config.yaml
d_model: 384
d_mlp: 1536
parallel_block: true
init_std_o: 0.0252
lr: 0.00678
beta1: 0.95
schedule: "wsd"
final_lr_fraction: 0.02
batch_tokens: 131072
seq_len: 512
doc_mask: true
train_tokens: 564000000
Each number is 128 + 32 x the weight over the matrix's rms, rounded and kept within 0 to 255. Layers, rows and columns count from 0. Numbers have three digits each.

# layer 2 attention output (transposed), 384x384, rms 0.0733, rows 260-276, columns 192-383
115091111120185119094109136141111116086088069108133104149066151190159144147105121094135127151088098123137130138132141126170164192135103179117093100141088123157191132198192151112081098054175109091111065184130120166062104142147193140106126103118136066116130166126167155119105108135105113151047149148099143128209142139120161139089102096098119124144119127151146141110097160122131173134151178135125101090059123099119118091173159093115162123137154150148156129109150169149123172067174128152061149127114116176148101103132133118112146156103125153090171182170177114095178140134068076178
186139119087131139077144179061156144120154054116146132112116162118177094116138143121109118156133134167136129172116108127129193121153147164102153122122134173153132100161049116121127136105121139128099087111143188130115026131166126193104120136134134146124138129116160056139107137102117170130129111154124145118165145114133133133115114144134136129133128163094135079155102146114110125125109129130137176102074176135117148093143141163134089126150079160183107164084107133106124129136114109136126107149135139078181109135113150154146125160150127122117158142135161183158111134115150122135
105151095140141156123140161135154114147119154101126123102141126073158130173140119108114132130075155138146115095107170123121112113108108139100082082134129141136124186123109105108113119121119089137106103124100133077097152137154121100105098117093109157133122096132176136127124114120121162102092059177177113132125157105151158068054092091103078070093109128141118130132108125107124116136124131151180138147141149137127139153152119146145115104090164145126138142045140155137097166120156171151107146169140135116165114096111128164163081121139204126178155098090157099134130192127115117086
116192126149096119164114093089082109130140115163133151144162183091162126155179108163050095134173111089171171148048168109119066139157113131146157160111111090139160094125077134143114118105122104105138144129152138125125119110088106119139077124123127139143104130106178112092211122166103132114154162101107112147110098116179128100131143103157103115188134091168116104083110132113083188151167111186093145183141127142115077088094172081122121106119051161180223093143123129091140136127166141089102089122120121174158163127132121162093134150107132152100103101138159191142112114143158127129
069114152132092155109176120183165156113157097129061110079197165128147146138146135109127108142120122144082167117093172127132104158100089172129148093161091122114126124122101111170096165076159128129078125110118142105202134176100107149064092131108127107127099050184148100142170177153071114175067139105102125136079136091092113099133187105146107172139166157170172144171145125133102125137134089163191148114100116134157108138109172154176096113128181132130071112137155112146157110134112118083086132151093162142086138120151130079138086141145070143126160140148145100086133099177116113160
096068109147125107136117149070174144111132113174115139113131097099078113122075136120123133172148104177152140099143124123106147104143151089076151116215154128139178134116112178153067098085143154045165125122093140146092116125084105124157111125131088175142098147142134104103144073126128179116180150136124098145072126174086138146106133108174105129100164158121071123124109161109116149131117154152145131176086088122154129122133095107138115111184152085082124199126164111147134030055188137086136145146153154154117072123114140103131111142159178100081162150132135108143128151140093090108
150076126113183117127113120116158131132116063084126115089134134101110134144131119094111142143148132083103135105141111113159131117127126113137120124136097090153124134127120156166147185148088082150120138140126124143111164138129125120119128147165152125129090122084163134140148118155158088164111127150145084150136155094158165191107110107078126175123136127147160090103116173102108077136157104163147149094103106166142158056110154112113158147106148139113146129180143145134131180091156121110128132158083147118054155087090169110137201158122073103126085124135116170159148098132119116126
112080135130089162055092111155180151163169100129172130120140154049185090118128053161140111182120111115114121163099154095137155136103085104093193097115130176117107135101107094136089173132167160056149114177118097164155165175121105109123146134137118118131078158119182095127128124111172107165117153086165100084126115102126177132097137096078163118180082188115102167156146115129163138132097113095123142083122071186110152099096149105082152103092095123151149104108116150127179138061104119077161140172113175128158157157115091149182101089146112126141143102163093123121101146101147131163
073145087104140116150157107096152149089174148061110110144163144086135170215155191116102154087123146115185108135097096098128043156117121131146140128125160142161080102108135102122108110141096096097111087126074191149083178120110093178093141233117098083164132138203178094135144102056138101157134123103097126161119128134181138126153112157128135159120170091156169125100103112163106075106133073134088128129128146095159064093151126145130106074156137125126117162171129136126155155141099173134071146127122114137147100061143125130177128083155109139121139144114156138096139053123165126193
161142127123151129128107125111116147157151092147135107173117176134128133131122174100139118156086134103151043094170178111100118202127139117138127117055133154173127176125100092137161117177139173131090094123143127159145181093139109127094118102149108128069168173167150159158119103158115114155104102147125108099194123104132113108124093072102111181081132141100120145137109113099154124130187132121086131119179127130098127085109127158093173148138190085086184118070148147132141115174143121142094109142117119143147152099107112145139145117106098086127165123081093109148102130194074171126
137131125060118121119130096137079148180119132136103097172130046149129108105172140138165137187150106112149106132115147151155100156190110140086186108051184163104111127136176158152091116133138118169121121145073121168065156099164160086152071161117108135146111142116132141142108138127194148131138148087123199099136149140132116142125083137146101093171095148076095112117157099101056107095110180135162146122118162143089117091180181154124118179110151129146161139134104082081106090153133096095097121106094143106120132137126092134197155126147089088110117103106129125039124153157114124121
131145118131145103139051154143136172096170119118105079125152164112087099189138130066157129159160135148061128111121137121122121105097162155083173147143073164130125131108142168139173144104166125173098134158140065113106093129158140118112126093066190175119104106173110117113086092145129141119164167102179093113119139109120110100209161160123112145082150155113144178133116149146096143137126123159117067150149082122154149180176173111171120083099130128129147142089126110119137094080200127171113162112093073110137099149195084116143175123080167129113172173083101127160146152157147164134
124114125113063179107175125155095179100187067108126128117133110156122157107126076092118129084136124133108135163161123103160138166113154108110106158130101142142112105120121128126153128101118164166145163113155156129144134087132094072148166133123140135081148126130116090101109115133169164183096139117122148100091129111092132109112124167079099149077104131145110150087128098156139143194104094100121112138133144086154126168116093133129139039145110154137154119116092136155158185122125149129104089140134125150129103137141118117142113097078030093081124100190120079115104109114175127160
145088109088073107149122131105100134162149177165088188170118114114038089140100171155140134125073160172145205150139099070085145152087121109099098095123118131138166124117082164157101118174147134122106121142158139151107119091126138167103167091104107153142197153098115125159105088138136087139135112158136203139178104151093135138192099161193155097142115156121136161164137173151162119137157090138176143094090099079115095125139139182104162136106158119109112099110095085167129190135068125153120128167074153161150086101097147105098145133122141185153130159140100135145140155185130145150
174129124137121126115186147149114119111117151120098151163137175144095083139129105098102150128149166153095095132127174149104153110138116109084149071121159148126118184076135141143126137180173124158092064080131170173105155173139102112146120170162091129162113082110171061106101062175131152100125096155086138151088080171077177142090179183070132134160122146143099109097097122135119175148151090160100123143103121120120111114079106089123143104065156147137096118131131184120175126164081076086108126172083152178146146133100065095132105129153165177141164095139157156134155116078135026113
047106122166171134089101103107134132135190131132122176132147116146157125146079113150139133133098086168136118135129147142111098129167116139138066130096126162103140105123153124113160114118140112114132116116144095135124137158160132157151127141125120160114156056124150106151120132124115145155145145096136209097115138121108143131149150078118062094176071128137067088207126185059137120123115173150162176091144144160143041070150129142114120145132122190165178150143101093132140126080142132154107107156154153153141168106137161149079138129078092130112113163115179134146146088153128119174
145092140142190123123178115133161105111145141141152170137118182152110148126122120125124153126103109098090127141134126157200082095099126076160154137149094143132107147080114078128206089074164122161131162196096172157138106145079228138137135095146119144096153128148113103103084188164097093134128181120171150134107143112104115093094132138095125114143133098099062140173112104127140142111147136143202106108130104124182091133148110161115161100095096094169144198125108146079139114074151098155111134074181101151129135124135129153120114129118165130098111142153128151136105089153125129117
# layer 2 attention value, 384x384, rms 0.0477, rows 261-277, columns 192-383
135093160128100093158112160107104100118161114143117163135110078136123144098128142123113143134114116147115145153122142166155158099094186131124123186131147160152183119155113117167144117115167162092120094086181156157125087129147135122137136112134124133100126117148182108210121093134172088177083098125164091186152111154126119125143175096114166160143168156126057120139124099138145134115149150134115152112084143100114146183124182145156121131108134145117116103093088122170142105124115184112155097144180074105192088131177096094126088133155122109147115091179129130109131027125146138133
129072135123082118176108117122126169103136148111125135080132164120109143167095159110113155153143119110089097148117155130112163149129188133076115114126174135083140160140144136161126148123137140122155153116157136148093056108152102111128114164144110094113195121179108118131080118149115122107157156135134135138118163145137153107152170122134119142070092155129099150149140084146086184099129121092121127090137128143173119105085174156099116149090097125144151112128089115145062150141147115122174118142147131149147140125151124134170111116122125114101125147157109118125156113133129145124
081141150141129077135113138136147168106085126104118153098113129081110164150137126116113108124130145137098185128122140146078103181122103140129155125154068087126153171165097165098109102112042078167120117105099111152138155106096130128116115121152035153080127111130108141138162114128122122103148190110104170139092098089179120112133096122110137089132106100113157153107129134117108134122080093150106164171076122124154100118120155129141131126179076134125121137145112114096123128107127104123109158121160124184150133116146188153098129116147085117108118098147095097122143147189117122128
089101112143125124069085102118064139132123107082166138082161100113139138133099158121139139132121141136106113112135184114142071101122129154155152098088144131109131149149111152152179121106113095108156113129140106180102059134128128171094070144131038148110116138116064132155119104097104151137155084183128135154150167157058142161159128117117096154124110072113139105148183128116148132165130119152157112120091122164142220156199131151133097134150063095069173077165133095084091134122160131069138144105127108099141134119137104110133110129111172110092158112147135199142099179095194100083
100132116098102136141110091152148135123081143138058150072125111102151073075146158150090123177103130149138166112157137111121134139058100104119148132115136156115121089120162070135167126149104077135092182089128154173121161173101137123169136134162130136143054079163103180145105097174160129189136123086125131155098151141107148152175138103173116144049091185110180157097141177150117147156073142164079115148164115126126128141158139100156114145134228107154155121147155073130108124116071144145107086126126117141117143098097075147060093083081152106102164159117078081147141115086109126115
104155137152081111082148134116125120123133131120171113163154129128114134110159107087139167105109163123147128134095139111201120134176126101139113112131104122131105161143074120179182110128191083063126118135161152084144167097133120124072070174103102153146110146155178135155143106104136146158104137124111133112152131117159169103115101121139124117153174105147122121131105154110151135139125134129119104128085060145152084136130086096096124123161128156125108130125120161101144104099116047123135146134113113187161119139112113127096130110120127148093099116138176115153094101089131118188
104091091092123131114138187148105118143171135136131160073140102092125104129115190083138078115136108078112134118139148165141114137170138077172113174130132132076172131143110089135126126135136124123096192173109150128132168131147119188113133129077087153162186152074108170088099120132158085194141116153145167091132130097115133099129141081058117126108140120082085137177091078142127108143133135121101149174110096165136100121142119170085178143145125129155193115131143212121127165151113052123110131192128111121126093116156096136193137120076116169114120107125155129115103150144150106144
094129108141098140136086097096111102127160190173106090144161120109101109151130096112132125156120125090159120119107151147112116184108143101117065142137131110175130127115143155137130105072136138088119182104152095091098125170130118119106122140128108085093125124139155133101132087124095126179139139137093119094125118103165085164076097117134115120166131165122181166154092133119126147144080128097098152108169082130096095091179073096118115114099057108162173088120148137162133114101067149090147109163141143120102104138153147093053093126104150164140152114145102108155061068141116087115
134154134167106125092173105189083091166160132089145144176150103116164180120093111131068080160101127097142118153140143131109202215100135109120116186081144163124103149115093126129122111204156135099075104166155110083131115162146148128125132126108159127117152146138099094133122125123165133128104115117148173094140145146122099145143118126113089189128148147090129106109106104142102151123151142088145143130131113146192104156118111200115106146139094178155137159098147174175096167103133117135090138083136155075132136148093152089147128136158165164131080110131114110100126080172109145152
148175154147106150113071148149090104114150132143146148124190098102111120148188140120101112108148179098139133147110155158078132130119159098158091143106153118143136132181161123106123097104108116161072132149121116155136177112108131162127156106124137081167171139121135067120147122093123141153148099132119165130121137114126160113094101160196157085127147149126132158120217112136098152138144171103141140128101151065108142163101149115156109092130179149111088229131158062144097163085090143154089180161114117123122119117105122124126094184088162139078151108167117092093155125111119130099
061139108074178165130117097162124153156097117140139139123093156125109134116144189157110127141128144145118174127142142158160126091124125175061175100166125146135137159118143144154139115095086106145178118176123145181163118148112106150164055118138145117091107133140090072120144117140103174080133129173148092126148144130067136138116178151137147150118147172119149192127080093077093112138110135115116108105130138178147097141121125079133124132156164095154132142089139114120131094117141133120112137061121137137112174102128121152099130102119084113117158121166132182150153102161123119087
095129119074121140136169106104147164128136116133144124120145079088120123114138091134117130137112104130118119102141118079144102132150088092077178112116150139158144126104107132214132100098110118112163076131116153163168130141085096082173120162145161109130119173173136136161100158147162116187137148124104171109185136185196150124144192110112120164116137157095169110143116111122138131125126113083114159122125088163081112096133088106122094094093110124176134170136125153084123120173119094108070110141096115151104106168130138121117142129151098126076113108112096150118116099153118106140
182145133153138072138121144080055080072133152142102188165096130134170079119138104113141139110085114152161137131137071166138147136159090079168090167092200119153151083123194113124125121135132170109112092112123128124131086168092117146115103149129163143168104143090129135098153127116197137143166131156141129130098129135105149098152084103092117103151121131158088089177104126131166114112136057092120183138108119140101191072098133120118114130136115110152111150109151114137109140142164166137112120159200102079078100141110167124115117156147099109140080130098192142151131106161130144128
118101133126137171122136170123116130143131151068116099129159108069158086138182153179109144122097123095120118164096173120125077148096090074143136105166178120107105142133124138129163132112127126080082120188082135113138078144146158078136110127103089081165195150077115139136142120106143085153121079153085111171148148149138135138102147065151142108136122132095120072141109147188144155130163133151134105128125104076143120128084146114179110147123098155149154081128101135127148139129118125101194090157097134109130154072116114131208072113159154125105148112137108186148108157126133174169
126177101117102119101103159115157129098152146123192171088106124093126115102096117127112112105104130118181101120161084150130129125117135130133077125118154102129084129146114068113135117114061168139139132090162163089116143127120129180124091133140113147128159142113154119137164144078119124160106135136087148138101193109194143162115120088110139109120114119144139139179164097085116184168117136135088145196104116142166122066141167131152166124177102128125147120127095091127110112103082114139142154111190133092150106173167160140143124106130131105107115123093133139189124096159120113086
073175087156140125100151095135144109125139120102174163121104147138111124158112140098153133129124087142101152136165118174149166105160132112164184124083128098108145131144134051111166181144147159164121209185133117137115148167126126173151105101160120141144166194191138116167119152150076086103077110113177127158125125113114139107064188125070149123137106126089118120090109157098101169107130187103104183157128150160129134127133119175152144172125113153151082077111174193084168136122177179126116159115119125101173089135170082163125143156127123089089104098135138118165132167138139131072
108120151118106149130084142125127178139098118124110105116143134104122154114129125130085141114103124127130155122131172047161145144112089079112182107134112163143147166112102099118120167164092112098116118118180147095104119141149113170059119092173103119111142078123173142167133157155108116138087123102147113083103124122163130121163153084140131114124177089188100183089134139098148100103183183128116105115092145124116107129137110162170107118139124134129140133119126078148139091095100149085128131132141125115179157122101078157196097135151160155162097133114192150143178109071125181147